Part of a small language model's weights.
Architecture: RMSNorm before each block, rotary positions, untied embeddings, normalized queries and keys, capped logits.
Each number is 128 + 32 x the weight over its row's rms, rounded and kept within 0 to 255. Layers, rows and columns count from 0. Numbers have three digits each. The size before them is the row's rms in percent of the matrix's.

# up: layer 15 MLP up, 1152x192, rms 0.123, rows 249-284, columns 0-191
# down: layer 15 MLP down (transposed), 1152x192, rms 0.109, rows 249-284, columns 0-191
up249 098:152123139140135090130172102098128108140145100085149166088091190144151143125126127219068159152108134093135125118117143039127136100129097124104102127145169091126078137137119188146098155139083129155119115092121183146109171134205103095117107075080151093109107062146154092114111134094142102113115200147154126135156077120119107145121123151060120125146161116127144162101128137109171095159070138137145143156086081162146114098095142094092106169159127175126159109145187063156128116121118061050142089120089065090089139097166181074126088164165122131093090080155104126104160097183094116177
down249 101:112204100127138079158127160188091102166070125169161060192133093106178099104142112084108072118142111158158142125129079082195132185081128092140142126098113114119165119146113145085134112093117121079108113091151128140096139130123081128127134129137127114177141058140112175194169095158102158119070099090095166131166146103065125151128143131131157069130083103112119086132169140166102124101125144139130158085116116098160173152121079140094081131138179155175130154097113122090198194137147123133091101108176125136162127132122078098078080120143179094098138057146104128067091142151101139067
up250 091:091108121119098099166093098095085146141138079141131089141109165109100099106106093149140078125130121088143134112166105120111132148140127146108109134139123122145105166159114162127149097116101113159154132093097141131126073149179175136111058138069173176126203140116109128135076095103122105164116136203093144099104152101044183091092125161119165167083177155082151202123233172117175152122129101164180085125116108124157157134172153094144095113110150168137112111157162116084143114162096173086125087168122157138089112104154160138149137119152176163160094136178063065075063168143081135114
down250 092:123111189144164144135186115117070119114096160112133131061152084059123091118154167088118141104120157102141104146176140172142148120197084117098152156120085118167106090090230045117128112094092161133121142131112136162114116116091144115089123093203129159112092105133119126068147109086106075137149139077134130160140141201170095098158105137168128125139074104151138109102113123134162168149103130040132181169147099131095114114136124138143196135121112148137098079141101168149133133097203135124110159172068105150145061145083124142122108118080088140068149122136175118149131089151163155075
up251 093:113149106140107135094153156102131128138161170132100145132092131181162127180059128164129109083176085069170142159071112100121106125125099119128120104144157202163091137176132149162145153147093166057198155079093159135157095128172112137141132137139157138105181169132134104131146136137108150154122145134117120102084101144092153148150140151124101209106092150143199141130118182171135149070074122119055118124176106141120098140163116126114089123149125182121181137172141126139151124125147027076031121140112145110104162081126102210106161094108140132167102124140089139096144140184057111118
down251 091:157113124121074116166099106125137125134116135141184106152155130123181133101032134143111121151142166138124159115107100092103198131102101082082125161161100080096157102144164109077125165109178178135105122104080097129103135170119156094123096120181071095109133092087106132115078136179129115195101108133101193121081120152185139141144159139130172161149132111111187108069133109108095105140164092197158161095119147097065145170139162192127164100102183093121170070113136117128101108165170175146119128146100194141131135082137143051094150110130190098136209182137133130115113139090143112136
up252 100:165152180133132134110120084104181117109148141153088144075094164154130097108128095125110073114097090214122167135133150131172130105125115111121121093182122101043117101118127138128074163160152165129122174135172133069134134112112131103134138093093111150079167124107137151161078087180126147135138182130118159120119068077069108046050149043117076132128110134143186102117152140150168096145124162171149074136117148111102135157143121148178124164106045130126162114072147156163131115132151103088100078135124141169143121131139106176186077135151072113116104114121104074076060113167093118117
down252 097:103161118123086128120177139088149110124127157108131117143147176208120112129074157138130163102116111155179086144134168124095102144179146141155105152129147168139068073165115164155143098094073025105151089123141094088080195065128132118132106128089091148141098153160129114124165173094099140189086139140077117084098161107101180151115089092093139119103105133069119112134112123200125149133113116133117131139138118157187065115161123094110170136099177171127113140207081136171153119127101107045153152113176137203114121174117140150115144138086082162117116116136119198192151120143122151146
up253 087:112149156177206131119172185176133102153181113109116161122126154111107122114178156139145100100126135100152184130189074073118127115141141137146152136125165121113089139134115134164149133078125134128109152157153129131150139115207099021085047113108116090164173132132125133116092111193150138119091167108148167134085141078149167140147109147134121163158168114157137105082144182162192129102061131159107146143129086110103178111097110160128124173142101139133071170144108122192146112145132111144125095171095157157149137169136114155155102225213121161183180107128113163120108076128105112174
down253 091:134141169161087141168105139142046137101104138097123138143089130167154109104104059130154118177097141155106085137136126129087095081175087106135095140132069174111194099136053134120132116156140157150135182104142163063106098090130125133130183138142087152094158123172138121124136071132119179120127062132167121103092132137133122147099177107150157104146079089193111201089197140107120138176168122173125129130120182169138081091122145104104188169101113121179180164089115066086092133131138141130154153091115150149130126122155164127164118088121173097066168090139185068145102143140172098091
up254 092:131145111141101164162135113122111153116184104095076149094083137113135100177084071141095127098116103131147068140104156166159147097126133115101102103118137103128128117191155117089152123183121188068130141125137112069100150159119185107127110092137086157133152135169124091113149099162151138127076094176121082106122132131138162137129129153084190112168143168157167144178187117072142115140087129118119057154102146157107134098161151137065104102122168182172126152193132193134164131145091072155071148119139108182122104076037106194107117096206156117191148090168149117064119128113118140135
down254 093:154109144173140100157126110163147102100140105126205156111158060138135123113188179127117092145151139075138090076101165120133089149092185087118137128115108093121078161127131156126181143136156105220083174131113129177106080094096097152096187146114141110193090124117094194148108126100090128090138154130191121096149128109160062133165128169133095096103077139122138127114057109121177192136127130130085174155105111185144090132124097119091082124190090157132128103129127150122086144128138178175125200185124103135157201130110135122111150145098115119081138154142035102147147117143144100143
up255 097:176170176086135153127125155121129119103114117136078095063164116105132098164047084145116141182114126106125150125134113109095196055149050063091089127082109139126115063146164157165121100141195149083105135094143170120178083138160141109076070154081119170113149150150109156087063178090106113097130117162066104130142160112148112159113119166129147079122145113138147188080126047116141102125119135168116166115102167115162086182117093153129093120159084157126095158155100140086180126146105120130106107114123150138103201155123128086181115114137080146162131084132130147103090075130150099139
down255 094:149117163116153094043068026068159203076183090118114183148118152107097153144061138168117111090091153145191065129089133114123115128120170167169076126146085146183108178163138101116128094155136086167146165131152071142068145111065139122185169161132107140109136161182168164067137169122135133132101130139082100103138120140113105091115148126086104102122151182098179152131148113110108146118154138106126137043054107095108185074103132120134134128131168137150114151136119134141170136118147105105113121094122159119147130172128125095140154162096151105139105158088134122141087061096123110141
up256 105:151125093131150116157192088142146090099134079052102084082110176170161176114156092206094105092113154134127105087144089148122133136161151141090098174110106142073107100072161130127087084196152152134132109111201136077140163154185199112087097104127131117141140094154141091104118092128104094166092091173137082154156074163101131107073068132149113116136187093083140169162152094084129196077140135203126143093065211107133131131085131079117128145137066118131161159124177119162101109141140137125147104161103119151091121129144127175148115096121133169129146141121122141128095104144093106135
down256 105:161179114127119157112089117101151094129127203114089119140170102148109140107126134121159156088110170117083160072107107096143194160139128127113098109190121162165098143147135167091110091089170104116108223185113081105156105120120176124092104113211098170090143122185154149097143200126157107161168086144151132107134086096142103170136164145104149124119160138143123149166142074132160130107150126139130141078146133109149108157170143119127146145200106150135114105203141069103080113159146117186180148138108084116098136144215137147036100180112062118143105152149144152096107141179131138091
up257 107:150096158062111144177114163202143144155115113098077083112123143193109175150163134140080142075204127093130121087147128124140139143162069114108106113135171181140095139172073159128096126115081124090161175114123149107122110085177155112123133157117122121160166164125212114116123118140111140092137179131129115115146088091057130138148130118128162190134132126118093178152138167185118142140115115109129069131123169118137173115169116106209089123140097134184162181161151141194097096121102092139120120141081171130161078144100187163110081149101130125166133087194171108082082166153146065130
down257 110:156076128134116117168141114113148137087167123103109094110105139104117079131126078091098063187113135101148096131109168147090078133093132108145188062127148173136112119151158140101132110149098130162139101155171135137099144101117105116149124067190126066162119106141133120080127150154118155095126112224060119154125148145094162092094164110118144140191216218061165131176125120169129114160132085159128132091123066124144104126119153140099112180118076050106081073152099143088137116112150081145067067075113137131125128093134078120145163123155083094133151098158122135093131144106165178140
up258 098:143160173142083195148130166162117130164138145087062087118075143148102123139104106070112116106144096152133079051175119106173102089134103149107134144109167158151092115093082114152126083162136157170075183126159144105129130029125133096030099121091153130148123147103155114149096163162177096147083110106120126102132136130082127124135110115096074112049153078140123099087132114135149098137131024109105093091096132137096090188165098125164108128110131202119129107163103114100144156154151100137104112099095116148132159123098135137109186145175107156121111148220122069118112133160134144101
down258 087:115108120146179213100139153141152134092103102148080168107162108204120108119106112111153073175127150121140085114107164110168071128134138155114127182115142149153150106109120165102096141111154114172110133073152128090160089138118158113178129071131162033146110085149118138130153123122109158162126105172088174181147130139124148119067187179141132167152145131105141119128002149133091117155200178133136140188067098132132087099086152135123134102092185132113128080167135112160151138161069100095115100110148164121201108126168104124132151105142140125147101171123061152166143127115073114164
up259 107:184123105164156101104100135158176107086064129150083129105087153142125169113119104107127111169166105115167120170142121131132173063074151140122103168123134134141130104160120172121109089156160179099087112113187124132206116123147140140135104085138134075160142136138157109120058103104071108191087137114124074190096178151092122127131075077129142134178140148186209105097185123140170101155101138124113121136102117176118148097133115139122075130161121108112116153097075066119121083115115077085094133143134122139068119153096103119189123206098087191155092090203137095143077133095129127108
down259 105:162103176114109059111099159126142076058125100100145158178144110188177083085165112164145132114108120117143053160099103132137161125152095141131109143168121066150122142140106127168139129066159157065106114129168118079137080124094129130124122110176142133106141163127106170065111131128164139138120123171197161110111107140164181100172090089138067065110210120161134143114143146097143123149187157093135109106151179126143180123126123092091121091161141124129080158155169161159087120119082174194108109103147139101158145144194098168090115176151135073093192125083160081119074109123153131131
up260 098:140121185073082173164170160115139143133129150131113115138168121122138152206133135139156096147140161053146172102088057140088105086122143130169104123130200147124138143132110161106108097144084163153151144118104151116125221114155167137112100128116095100208138168173172144129112095079067141083089120209116110152097104165132107090113122109030086109130120105135137127124120167073141126070082112103125056138124137100125081136136161141161073122123171108194150128077094123167130125129143173127128089122112084150093101135053156146145112138123104094153149128109062125129085061119120144145
down260 099:110149158070083112070114097161147148147124053131118115177117102124082128039143105143103135101117102179131076199107140113102158143209108118155139156147073139177136141136129106180137104154191166121127118187141137103120065109117158145116142123176160120131144110111104077161144100133095136156155147173109047183132115108236108122162144126109114119140109127169169142090114078121113107092113168197128145136100185123123124149154091071080137173146146098120182146137161051122129127158124152155152082089102092129111176155111128135129151111089093141143174135128135150104117193148163069154
up261 112:051170088115095153067139121131094132096166108080145167115091136133111174134147131166129121110101137095174148106145124151189107155060102133158089117153162147110091074143162103152134128133157149164138155152163119132129120120167165143114134096126111183076106119127115122119094168159112065182125168141124188185122133071151137106097052145110169154059137132108120180137157159104134086142110044136162138109073065148089182147172149077145050158078077157109113133089141118128135103084123138100088129166152090148142169139133152177147121119187151149147136096167138077083084132142101090189
down261 104:178122162121123125127092120063139169142088123145102131143105095106130074053159204137168099179125129091125147087159146104189117087106167105075119124102145124141081139132132077085125142115101107165111149130138154182159133153126130136084173112080140162048082124096122182072119108093151128089090215190084158145147121142159147128066120137173124111140190150047108105103080101160124097170150134135096157113112119083165157109139115141174059161155126125138058157086146121123072126105137189142180082107124099146116147116180120044119125123097114105115130121103117159164139123105135130159
up262 092:114122175135100185080109142142113159132123159094112154183133138156071133093105110152139171130120132162202150105094104126145109080128140079145104126172156146121152086156110093131069097165184164126169097082083120109119170078137135113168153155151060146146120103162201159155122103113093083119081119151101157129150061150172157104116126093085126101101149172187143144107143106078115093156166140071120150103114148179097071169166137088132113133102180137178106110134092147112153143137088129135114157145155099185084173117113156061087174170085153099112184112140156092057130139170071106173
down262 093:132133169082079116161129116145112158118085133146136131163150150143091137115081073110077079142107131079120144086146163142127153129135137146123108136155111123082132129194145164125115113125138195151133233162166135130113109124151124122141112088147142099122188133085138181127168101101163146160148118100115116120159080121113158104088139168149151103151111197148120125068162082101134197120110123114119138150141116141159126129149121198147135158096158130123219148160172091255141149127152154203101057149094148183105146141093127162185086159145111184127124149158124061158123127115095145153
up263 099:111141165132165105122135097120126101208076094165131134086161088178146121137098149144167113132103135113157128121152115126144131084129128071148136112092160194097094121098070112136126117171123173134082124119121154119171141131139143092103124176149145151185158104082134148142069097101071178112122179137142110140096145138127082111128047140140170193144154115151174144112141160079146135120078160118128106159055155112141123120215077151131109173140076121143092151168165127184147108153134132120137129168085149179030157116064184113151148128139097179109181171096156052136087137166164160127
down263 092:143098145123127088108120090122108146081107081129167166146153105115128115172191151090190101131120111052149128122136134142107052056147180058153157092108148142111198175145161114126092088121105134233117123168088116137072136138144123158115172136134159174119169161119145130145131136167084189099135180093149170121157146122161110159148145095062124178115162137121132153092119196115082165095133121113129098162097155127137159105131143139112113210091111107121147129145189170172124131137107142087167152149090081126104112133099150147189110067121208112101121148104149105124108156155073091109
up264 106:136168117094104134099137097134135156179098157163124105122104111136160105063105096120124111113164066115176105141128050118149121130116145159142105159101103203123136117110101203108055115128118151062138130087114138153181147149189216121142158160132163138160169151117177062199077163119158139145136114081142153119081142098074120137073134081155091125108116107133142169163185117146162144075101140113057162077124084085129098151137082134119129124155073080070114129148078165075141133152110106084090131151153120096084112076125101182138133145133079110146149126132113101078124152164153087119
down264 108:148115116104101112052134104142099095076157142153126178173135124182087114126115106126125148100120128127096112164121073093111077135174185172176151190114137133093151200103130148128133106101138137157103117094068097099134128178097159235131147111109146155145112164184145148115127206073123115139115148078167151148086113061186157112089160142179110114160092101153157153122169110157088104132171110148198192097112095138088123126094149116096081104109118109155136127202126154204100107144139085150172106124117135107190106139174075124143116120149155126096111118146090139175153101141123080105
up265 098:097130145161107136111148118150127130191115133069109104159062149132126158190106144161093182109103174120120200118125157147143138138182129100171124145112123102084132096115155134168147085127165148119147083127118187115192125095131092123170125097120126110172141102114101063112111082171142146134090186108115164152138088088086109090121147139142144133151107119124209176115186153110140102104119097152166107092112078201117144159171163153206075104155134193106100125120121074145124090155062169070076137118140173162112141131099100144124170151113179182121150125079124085090086164125094097195
down265 091:133087149132116149118154197136133133100197175147127117185088149111125058168169156152131134178152189161102090152086091077160146064182145141140133118186144171149159136133115129098169188118182109179091159139085112137114128096112083121140117173136143080139145147155078143131162109089120172098116149133160085159140101120098139148145165098098142147152107151116068086073145217151161085113118156077133136156156074154104087070060061133121154083131052107116125092107102090123105122135115117089164121100191108147186116128127142097173127123139151099085124166134120105175113115120131092079
up266 099:081089105058068119149157147061165182157154109153106127110137190169117129125106094147155151120084092132096117100122139127112153136145158137124117156133150176119139062107095186148110127108140127115120112123121109079146128108204160149063093110122160111057146116150158120142134162181102147154167087127146097154158125117144100081145096109069115115120110152165085126148114112092155131168136199170050173144098142150119100183112104111154152117143090111125142154115134077091073119113088173176109025079079154143099127027154133147146161145142069165147141129138129106072154151125103119185
down266 100:159180089186094106100163120117150107151108113157099186119098149134133120146144112145167062111158098170079121170113122121170109201101143160074105154145173134127147122145146128108114092093116163105138056185126092099140108123110124189131116126131159126125121201108106080102142105123161147076106168131139126136085101152086161042145148095132122173188092134088180111061095179137099127142134100149073177102144064136161171167098135140174094070143127151081119092171142125117140128117102172179167166067125157129109167112091088131087161155165117160136155163064119181064102147141147132121
up267 102:109141116081078088113110119105065198143202117169086090106074126128121140118120106118076137116163097169208116149117092068130098111127137157152119161125124158135087136101117168157097132103152143154129170107127164103105104150112098153072086157136121175135141136116125093099111170175079078111115133120107196164109178115086139128142120118159107171076157058170085140124118169118103144121094045122123137169136124127105134138119068154158143152087093163073144131108124090166178138150139091142093094172139181144171124136139107116130138100182078155149091148190137112092179064218117069131
down267 100:142105167168138135122157121113174114158140099113148117159124142168136119084133191109154097166114083120116095158097124145156097115113129091117146060145112055141230151107120135133096156127149126144062156066111100142173151137076134138096122149117140111162153108121144065171144058141166107151128091205107083116087127143159105156099048132151110117111094126132081122133104098108067138132105186084144121129128089143130104117180076126140131162116176125068125117100098125107123134106081150130199147107131121140077084098132156124115114146164152139169134169096077173132197226061102176164
up268 109:063121144070081157178171181097119153120161108107156066081074113106141120132066130084101137132128069188132152138140105151116134082123095056100081132096152103106155148115109147121109104136139093138130179112154129142086157129098212108159126184096119167090095146160086154159121138123117065170126156176131180130149169152176151078137124158110217130135116124131095108107182136133125152166139114183096155111103130196109137157105100129147083132117103105193190107125135120081139071132121167090117108146161151092109164158134115116198140090110129154145119115161154122109141051207099119152
down268 109:201106145138084113129104109181116135115078121131140163184105126157173173104150114162132131079168145145096107211113044127108094112164167140203170107202155158149068132185134154156128128107150063137138106132086098154109113095127090091184078109131137121110113134138148140124131119115123111152114132131165091118115060096129157109118106124093117161090159067159110141171155077138110016132138134120158120174155093123131072086115088148128179082117141124124090157159120167125080117117201164184127106094105121095149162100073109082159112137108136104129130103172148131153181170163087101116
up269 099:090132122101072088163120170130130136109130123149097104161144173145112155067136107148162104121177174070149105173161156158100099136182124096118078123127091107111147106149098140181115116126164082130094133111156126138178131179228189135099080167096098126169091113141179129173104094170105120133142182106118132168096132077095136140116151103168084111145115113180174153151138184136181116152116054091174112182093153124142091144091117161122107107102139144180138191143128090145166124101112087127152131128112143130082158091082115153145110078126141143204146089152068146125158163133055076188
down269 098:134146080098106169157145122115166116085080140117138131111127108158101150107141131132189106180107135150123224148131139125117127112078137110135163126160105076088107121142148135080113160134130106165147165166131187126068092147119089140116035166118143163166132170093083099106160125105214103103092111097118109191090148154121127125168075134152133131145162099099010094151110098151143146107125144097171118127144149154055166096109061137086167144137131119138119095113102104137145169140079131143120110142174109095120155173079138220176108128127119123174135111127097129146201074075133091127
up270 098:081132098117131154119136116156167126140145083102101110084135151155140161161128060098094109104113151111196118099131120165133164162142056144221179107130124126096121124129135122102089069149101147159118144137147138126130152147170141113084127165124079151183121131132131080140080098150100137107080086142149174138085074110105151161100118135121099161095116126115113087118199176126127113101013082114126139129056106158100154112174150074170152176105121091158142142101119152144130057132117138152136108148103097183139090118044144126112099176177148103210156107148180106109067137131086098166
down270 094:091178124168127133182128189118132107100131073131141089100141146152125148170123169170099172110138142178151163144189112125146148081187138097089128087138095174150185203071133108119163128135089127120088129117156168174146151173083107127151172097178111115137135179153059177093126094133164207081138137123157120109186099130134146103158163140113107099193127121113142126076099131117074128111133220129142161143174114129087199140065083100136161123109117093149125175134149158096103172131181136122096144148110142089113131143136113161120074105126094096082171095103160083178105087150114105099
up271 094:160138177101022092122127147159142079190130125135155114065075102173083149113083126134131196115111083118153121101084135158159130067160120134091157140126150106099052069098099168121091107092151177130112171129130142134130140175165095145138142155112105129110108058164162134171088120135122130150155129142118094179149102148107063174130129039161140156131203116125103108142150148156191114143143140158116107155115103109077162190196116105140048130152090111107154118104129114147125122186117122112104133099117110120111119122114143143105108212099056162152149145167183154127100092123112119152
down271 092:107112141125171165119128079102146161125096079127113111156089163079114173112100129164101101108118096118173118102114155142187091141069082146135158143203158116135108113156099156153167134143152103134181131132100143128111089083101175187140153179126140085141107101085101094135113058146106108175116087127143111142123167118121092137184114152028104156175119113102102178100142075203145163143158171165139112060105101075085124144142112118047109115126124196097098127150114166147139109148130136134128140124168121110157130147084035106103072113137133169132127088169050152160173121144143179147
up272 105:067119147136121130125105122111067143109123136111131075195155161203129154094151104190115213167132148121127173121092067161113112153135137128148120084169105119062131107107079165098107073169140136108088109073180139051116148141188137157119172107147087120151113131126171105119095091113123098084120163121134128124157138144065122073103092088138118160139138162156131134134182160112140097101111097171163074129144158137089143176095137132123081124148076123176096134115118083074128168078150117117108152107118115136066133074114170193128138157078134154117089126141120105085075122119113160232
down272 104:152090083207149154151144165096143146157163076087125110137127069121173080129142123200118123077177111142163072134158159114074116155119154080134136077124121142109133108170127095123131114086105105161102096196099100155060129143127078084100136163132152213163125156167110176137114145138129128116142122145124137139098130136049163163173054154120170157142034111088156133091121132118083117156134176127140089169168098086150143081127145103116180177129069135151125156172103072151089096156181100108146086181148097053098125165144104135136114106132101130105151115155122098154109115130130096135
up273 094:153148119108105174126166108145145177103172114119123105112073109144137166142063127186107062110094082100147120157054158127130139120174123110091105120066142154168069052130162120144069133148126187169043096083067124139172166074125185092139148138133145139140148126124133149088120123104061084106162159156095153096110125169107146107120144144146152089135123089180121139070104133095151181106134133108150126140118136207134048167115143079185118124148134120095130087092148095161135163214075080125086098140076108141119108093095149144163095080120136135145103128134157161104166131147141117114
down273 093:158172172202105107136157059052122095093108079175090159131130163146122111140149136125132198075157140097090132133162111108132134108095107115108086114170130109060144089114158150129119106169166121109133157171151161063167201114097122111083131096162176099144138092117148164138107191096131154152125152155102104130165122158188157122147150112161114101156193173063121090108096110174098175112114130132148190092123111126100161194090150173134105138135077110178101133095124135132098110161139172157156160099143116105189151127125128201170169175113135088140138071114149153071071143133126162139
up274 107:074114145125113142133129104084073136103086120081145151125164132125154131171128098157073147106093124082114117137111065155101175172158068173153138132120122207126159145172119135109130063106139097128117143112114145107186146147108093090146068153102058214095122045158140094143091095141095120154054125092136132125121122057112102104140090126117126124092131139123156166102119155070175131110049080136175154170107086173112078164136101182125145147115126171086138139089114129140203116131124110167119138125120056126151173063136130153134103074148114101163132101117160128117194125119111112179
down274 105:092146173104100154141119191188073116167149081196118087103161171151053177140164130121134131129120089132159152138143160141144131149127169113121104182153120104113049142095076105127080129098156126144180153154160146163144133137126142163098124105110169073083064080184133099128092130091202137083138121112123165116136165108125150107076138110105139063154096115163108073120142080167192091061107136141077104145140135194111144165075119149116081136118080134169153150177097148154153171139091091129086170140108139148125140123087129134088119174188069117150126112102119151166126156145181151098
up275 098:128131111129076089136135032138161132148147102107149113150061158153141176120159140134122139133128130074147113102169142154108117134149151145149104144103100142145134101123087218159103093110115146167119123118100152098152167080233221123101093123154102092150168112124188060155108086166091112127086157140142114125113108080048121126043077129129206167130137117090145177180164134103158137123112171168174107139101124153142169131150102136111137121109063111154150149133098174164173067139074086141126161095105136113144111145122169134115164124139138142160139099169130148140072177172104098146
down275 096:117049102131218168143128108138149113079090134112119168188138077120146092183153104110149087095163072179120109132158130175063079144154144111080110153150145100153136128121129125105110128141062161131134135128154122157138101147149074134091128160169153119191173116111145112111109106147155179082097108095195130164121151126084154155204141087121072185131104169121137169151104137183187164135090157107153149143153197122191101170110182171136104102110129107148056134129105115097135118110127132139124180205111146098145165182162103081139161137130126136153127163118070158117143126128074161137
up276 094:175101096122103142138145116137108114069161129072174066128151137156123146121101084169107158129082137078141080122146127097100105140093109149206106156149166140116087063130166132140082140136185189119069130081142117102122172149122163129107143103127110155093153096151171059144099099086114030109112137123132109216097090098107118110066141130142113116134120065142184153126148168057164114126136111078137084148130111207136140128139157079169125143106141116143136099077097170162107174147156110138144113098111089153142203141112137146147108090184106121089133081115127130103147059183091156132
down276 101:161114090112073101154107126128114142145147148188150116192173110135106078130138136118124084074193179113070184067108100143143149124108149167109099109068107115121149208126125087090115105108162111139177159116106169130078094119103171110154128136151191100104159164150149127114106165155115131151187084139144162112215153157126108130112178136096189135113147125093155130183135080146168157113128158102163113132196141097117125162158186125159190094112191113115127164125131102133094146192073138169141118159133159123153039144089098084100165126107120044142154155107145173128116142107144125128
up277 092:083121132131097119172129091113063127108131095109122041159103143116149195143149130137093087146168138111143125131174128139142103179100152124166116143155154121089102145077145170114161068188171175113132116115134133128141133116169142134094143113143079155118100110102107063173140141122137147199163103240110149157092102148129164096103101169148160166103165166091155139128175126104169065095160070152161121149099099164170137201110157087165082177132152165137139097135135148114147091122124181109087135090168138156079088105143154126162095124199170134161065119190102101103126128120083092143
down277 094:181084147110108096069135172083161118168110119130148127106088155106091135083075156124114176145114123153169141139171128117124162111131155084137093115149155145111155110176181122164117154177116100127124096119156173152137120094119150147088173141088146145116126120082138112072100119192088082123123188104099190172121159132073121088095112170145076115140166060137182147105100194141069149177086120113133117148102151113153106166124093135170091143143127062124086136121194117133091080139168159097148117175119074185113140163171130050163151061147146091144161072093153153137181126159112177129
up278 102:153167147081153177129132120171136110182149114109123191127136182155130106153103105161171092083135118096178092135104153140130137103164141142086170061118136122093150084201106112127109144157171116145140134139114137139138207177188137081040134212106086107153159100167172087144097107201138195141097190122131137125138128160114090097095104125125120184156115117180140140073147171115149140097126133160135158054098089098094183098143148074135143184138084148138090134125140140128155051141111115110107090117090123143116188144142160148148101182102144184122157137170105125121136098097094108121
down278 101:156146126178166114124080113118077110123137079114110166119122113071151119134140159097160126111074145077126072149087113129194085106115099110161110132141118079152115115105165156073212145127131151099149159112098112124159122088158173126112118184178131180161164077133134137142150126097086117153134117099172092093164139087107061122161117156127115124068210112170154109079139087063145115069164095101105157107131126081128091177101215143132136177129148122162186105141178145131050092100123111128167125136117135134145100116161109113124106119161143107057177064107122099113134163140181076094
up279 106:103185122073119131078090137131092193110151095177159117126159154146087102142144101185127136162185106100117153159171110135137206105149122093177114179127138113085048107093031155137135087107154058158088114128056150132102117146139132159076163191113132127125138113167099126198087131169114095116166120171095094127120111058125094133151103079140184118077111085159096107120141121110163119097140133151103091101107118100122070143128114088187165079082078138143158161129137155157077105131098145132178137147085090130075112137123173163135109135107139115116125124165087107168156084160114103122
down279 111:157136070161116100158097104129152115172088161135154107102104105182097098126170173086145095177167131149135137087149135139149099140121120135132104188144105092142142097146144110117147076140065138091099179081133134053090164117075145069140093059154090159162073127149156117177123175080167130180102168172123133180120154123059129159102188132123131105121156122140140139102088160174135145111150169124157141117170110118060137138044102095125106154155084119102097086149101129111144090166110056155175145145100095084162155131083113173110110097045155144099125111148183143102124179157093140140
up280 096:124117113098133064136166124090131109167170134148134079122120129114136109143114091121147155124170119154174110152091126125090138148169073108161082125125100152113133120097127137119067123163123111147093090055090126084169115113138157149114118149160093149126120136128196124077079100098106111157179075091094180147158178086099136128095133065099142171131118159190132153157158137074156091062120126129183119158109093176077130082113141170175126103212105074105136194111098139066116113083111126135107161172122093116181101058130108185123122181136090131116116118145104085127118146104117031186
down280 096:166126187130160162123117171081109104131114107108127132139083169069160092106085124148111106083134096162124169090155048137108159158130080223126106119114070170096128101142154158117147119064151091148113177152169135152086174156157141184142149148078145155102108137109173123221145144131141120118140125107154109125136173151134170159115108168115141151101123110109124073113082163152081179120127173164128133153174147101124178145079160115159178146154130166102067139118163142108097228175165116164137119100166114130163101175093145110104110131124122103148180108173148131154069177075172102131
up281 092:142120075142134134109183066169081142139175119055133127084103119120092146154169060116075133102110120128169115162132101109091170143105109128129114117112120170160123167125159121136093112095131128114119046139114106102178130122115182061120086156153143159134157187145122131116131062074118080161150153215098130097125141101089083131112078127087146095146138093114108141088108086047161119132146066113118150049080097131068140178112081084102137092130056134104172137103112155096109159119148154118169104140118104123081137042130173143137160100117163149142122093091117092141101066152143127130
down281 092:141140081124109091186098118065114166151123179192106160149101173176169113088094150056109076091121174170178083077173169110110093140166092128083154093105081111046080094152121190089135155171164099168126131050129143098114136151110165142134078104135135087157084101119110132099161140157141092171147112093123178105174103111112167181153118136095126161138150096137135106154111155201125153186134156177155140161214161143091124070113131119113154162160131151142113121116073152153118166097113157166154170129105115093122161139170102123122136156130132137129152114163103112161169133114102107180
up282 105:139108185138122123116147131128127197164127108081142111152134133112088084098090127103157115143119128109100149160089115142140125161078140046158088066123149105145109112126062198175087113163153167121135115133111194111148141077176119068090083165102101145154170099133134102160152136089103108235171127122104137113134116181119158074104187143118166154119159166147112143111150128130154122107056092221121137126086087056118151136149172151137126094162093135200132114144153085119186113116115112137056113102103140123169122155172146156169058133139089144138102104095108110131112141145086130172
down282 104:111166157150162094086141141109056098138210105179113156116145127173141102124077081124187112100123125093125116138108161125086120176148106100141126164112136140081129135135167141123130139129085066113123129112139130133202158159136140143122153112120201100107108144138147118146145095120178021078180184097100128123160125167177118153100055126116125083158054095117126085122092135113100090103113131139125090147152114181125124068125103123154093147149110139193140106170200108168108125129090116145134140159093119085128142161164144170049182106208075127122152188133090167128122108104170136139
up283 099:090206132135115109140130052099087170124179122136087132139129131150098103155082083152127183051180116131159127129080125122073086068167116111153084152060135173098145091124109122101127078123152116141103131142137148113167102131157183126086119119097176154110131167131119114145097094068067131113103164186092126091157153089127121154081064115181128116144196083174103150092120159097122107119068062203159149123079103130154128151093133111142105162091124172093137116163110152154147080157138097107144082102097156142098172097086130140101169133151117135211130061124151141145124099135110131157
down283 093:085127150104093153129152143082126147154063100095178128114114153112144182109093084114187125112115142112091131172156087124086108170111093162126122136138161135092129170153170138145080074129175141145157098115075127084140169138154110132140160099126119172130158127112121109124087149129135159176126093127128107109160106122090116146092153180143123136115145137131145141156121072160124135084153141042178110135219120097190197106075078179092071090165109095097116108122096108111161131163063194119224149125158085113111142085145178095148192106102161152206131114113120134139077131097115107183
up284 097:134203126116081120133108154147105144161133137112105119093134094156167171166085090092125089114171100121159093114172081128139194123143089134032146154142078134157106087152111140090130116155164145103098109068164155114106178139159189165128071158149173123180167142109194106136126094153169077185129142102181179169105103110137146174119083111132146087129124112121161140125190140119165137153122175116134113105098152167098105120155171130182088131087125135182135096145121123155157141136109113064089140171179096177110206127071134149153190138098125136109150095138206143161137116146155070126
down284 098:090099104120131166070095121132102100114158086133145106139112144124115066088167113108108114111110106132148163095097130142129087158129125184133075123083151137137201135168115105127143112092058103159127111142066126185089087172142140185144122119171110151191127124107131138137102180130112118138100135122121133162122139112109047095133101156169117183106097051139141140115143152086134092117137093087120145117077095123133156109133171147137096174139067130106149161083164154131209154061135144129164149151124170103110144178186116192062112118118156186179124186122050100105160198153092087164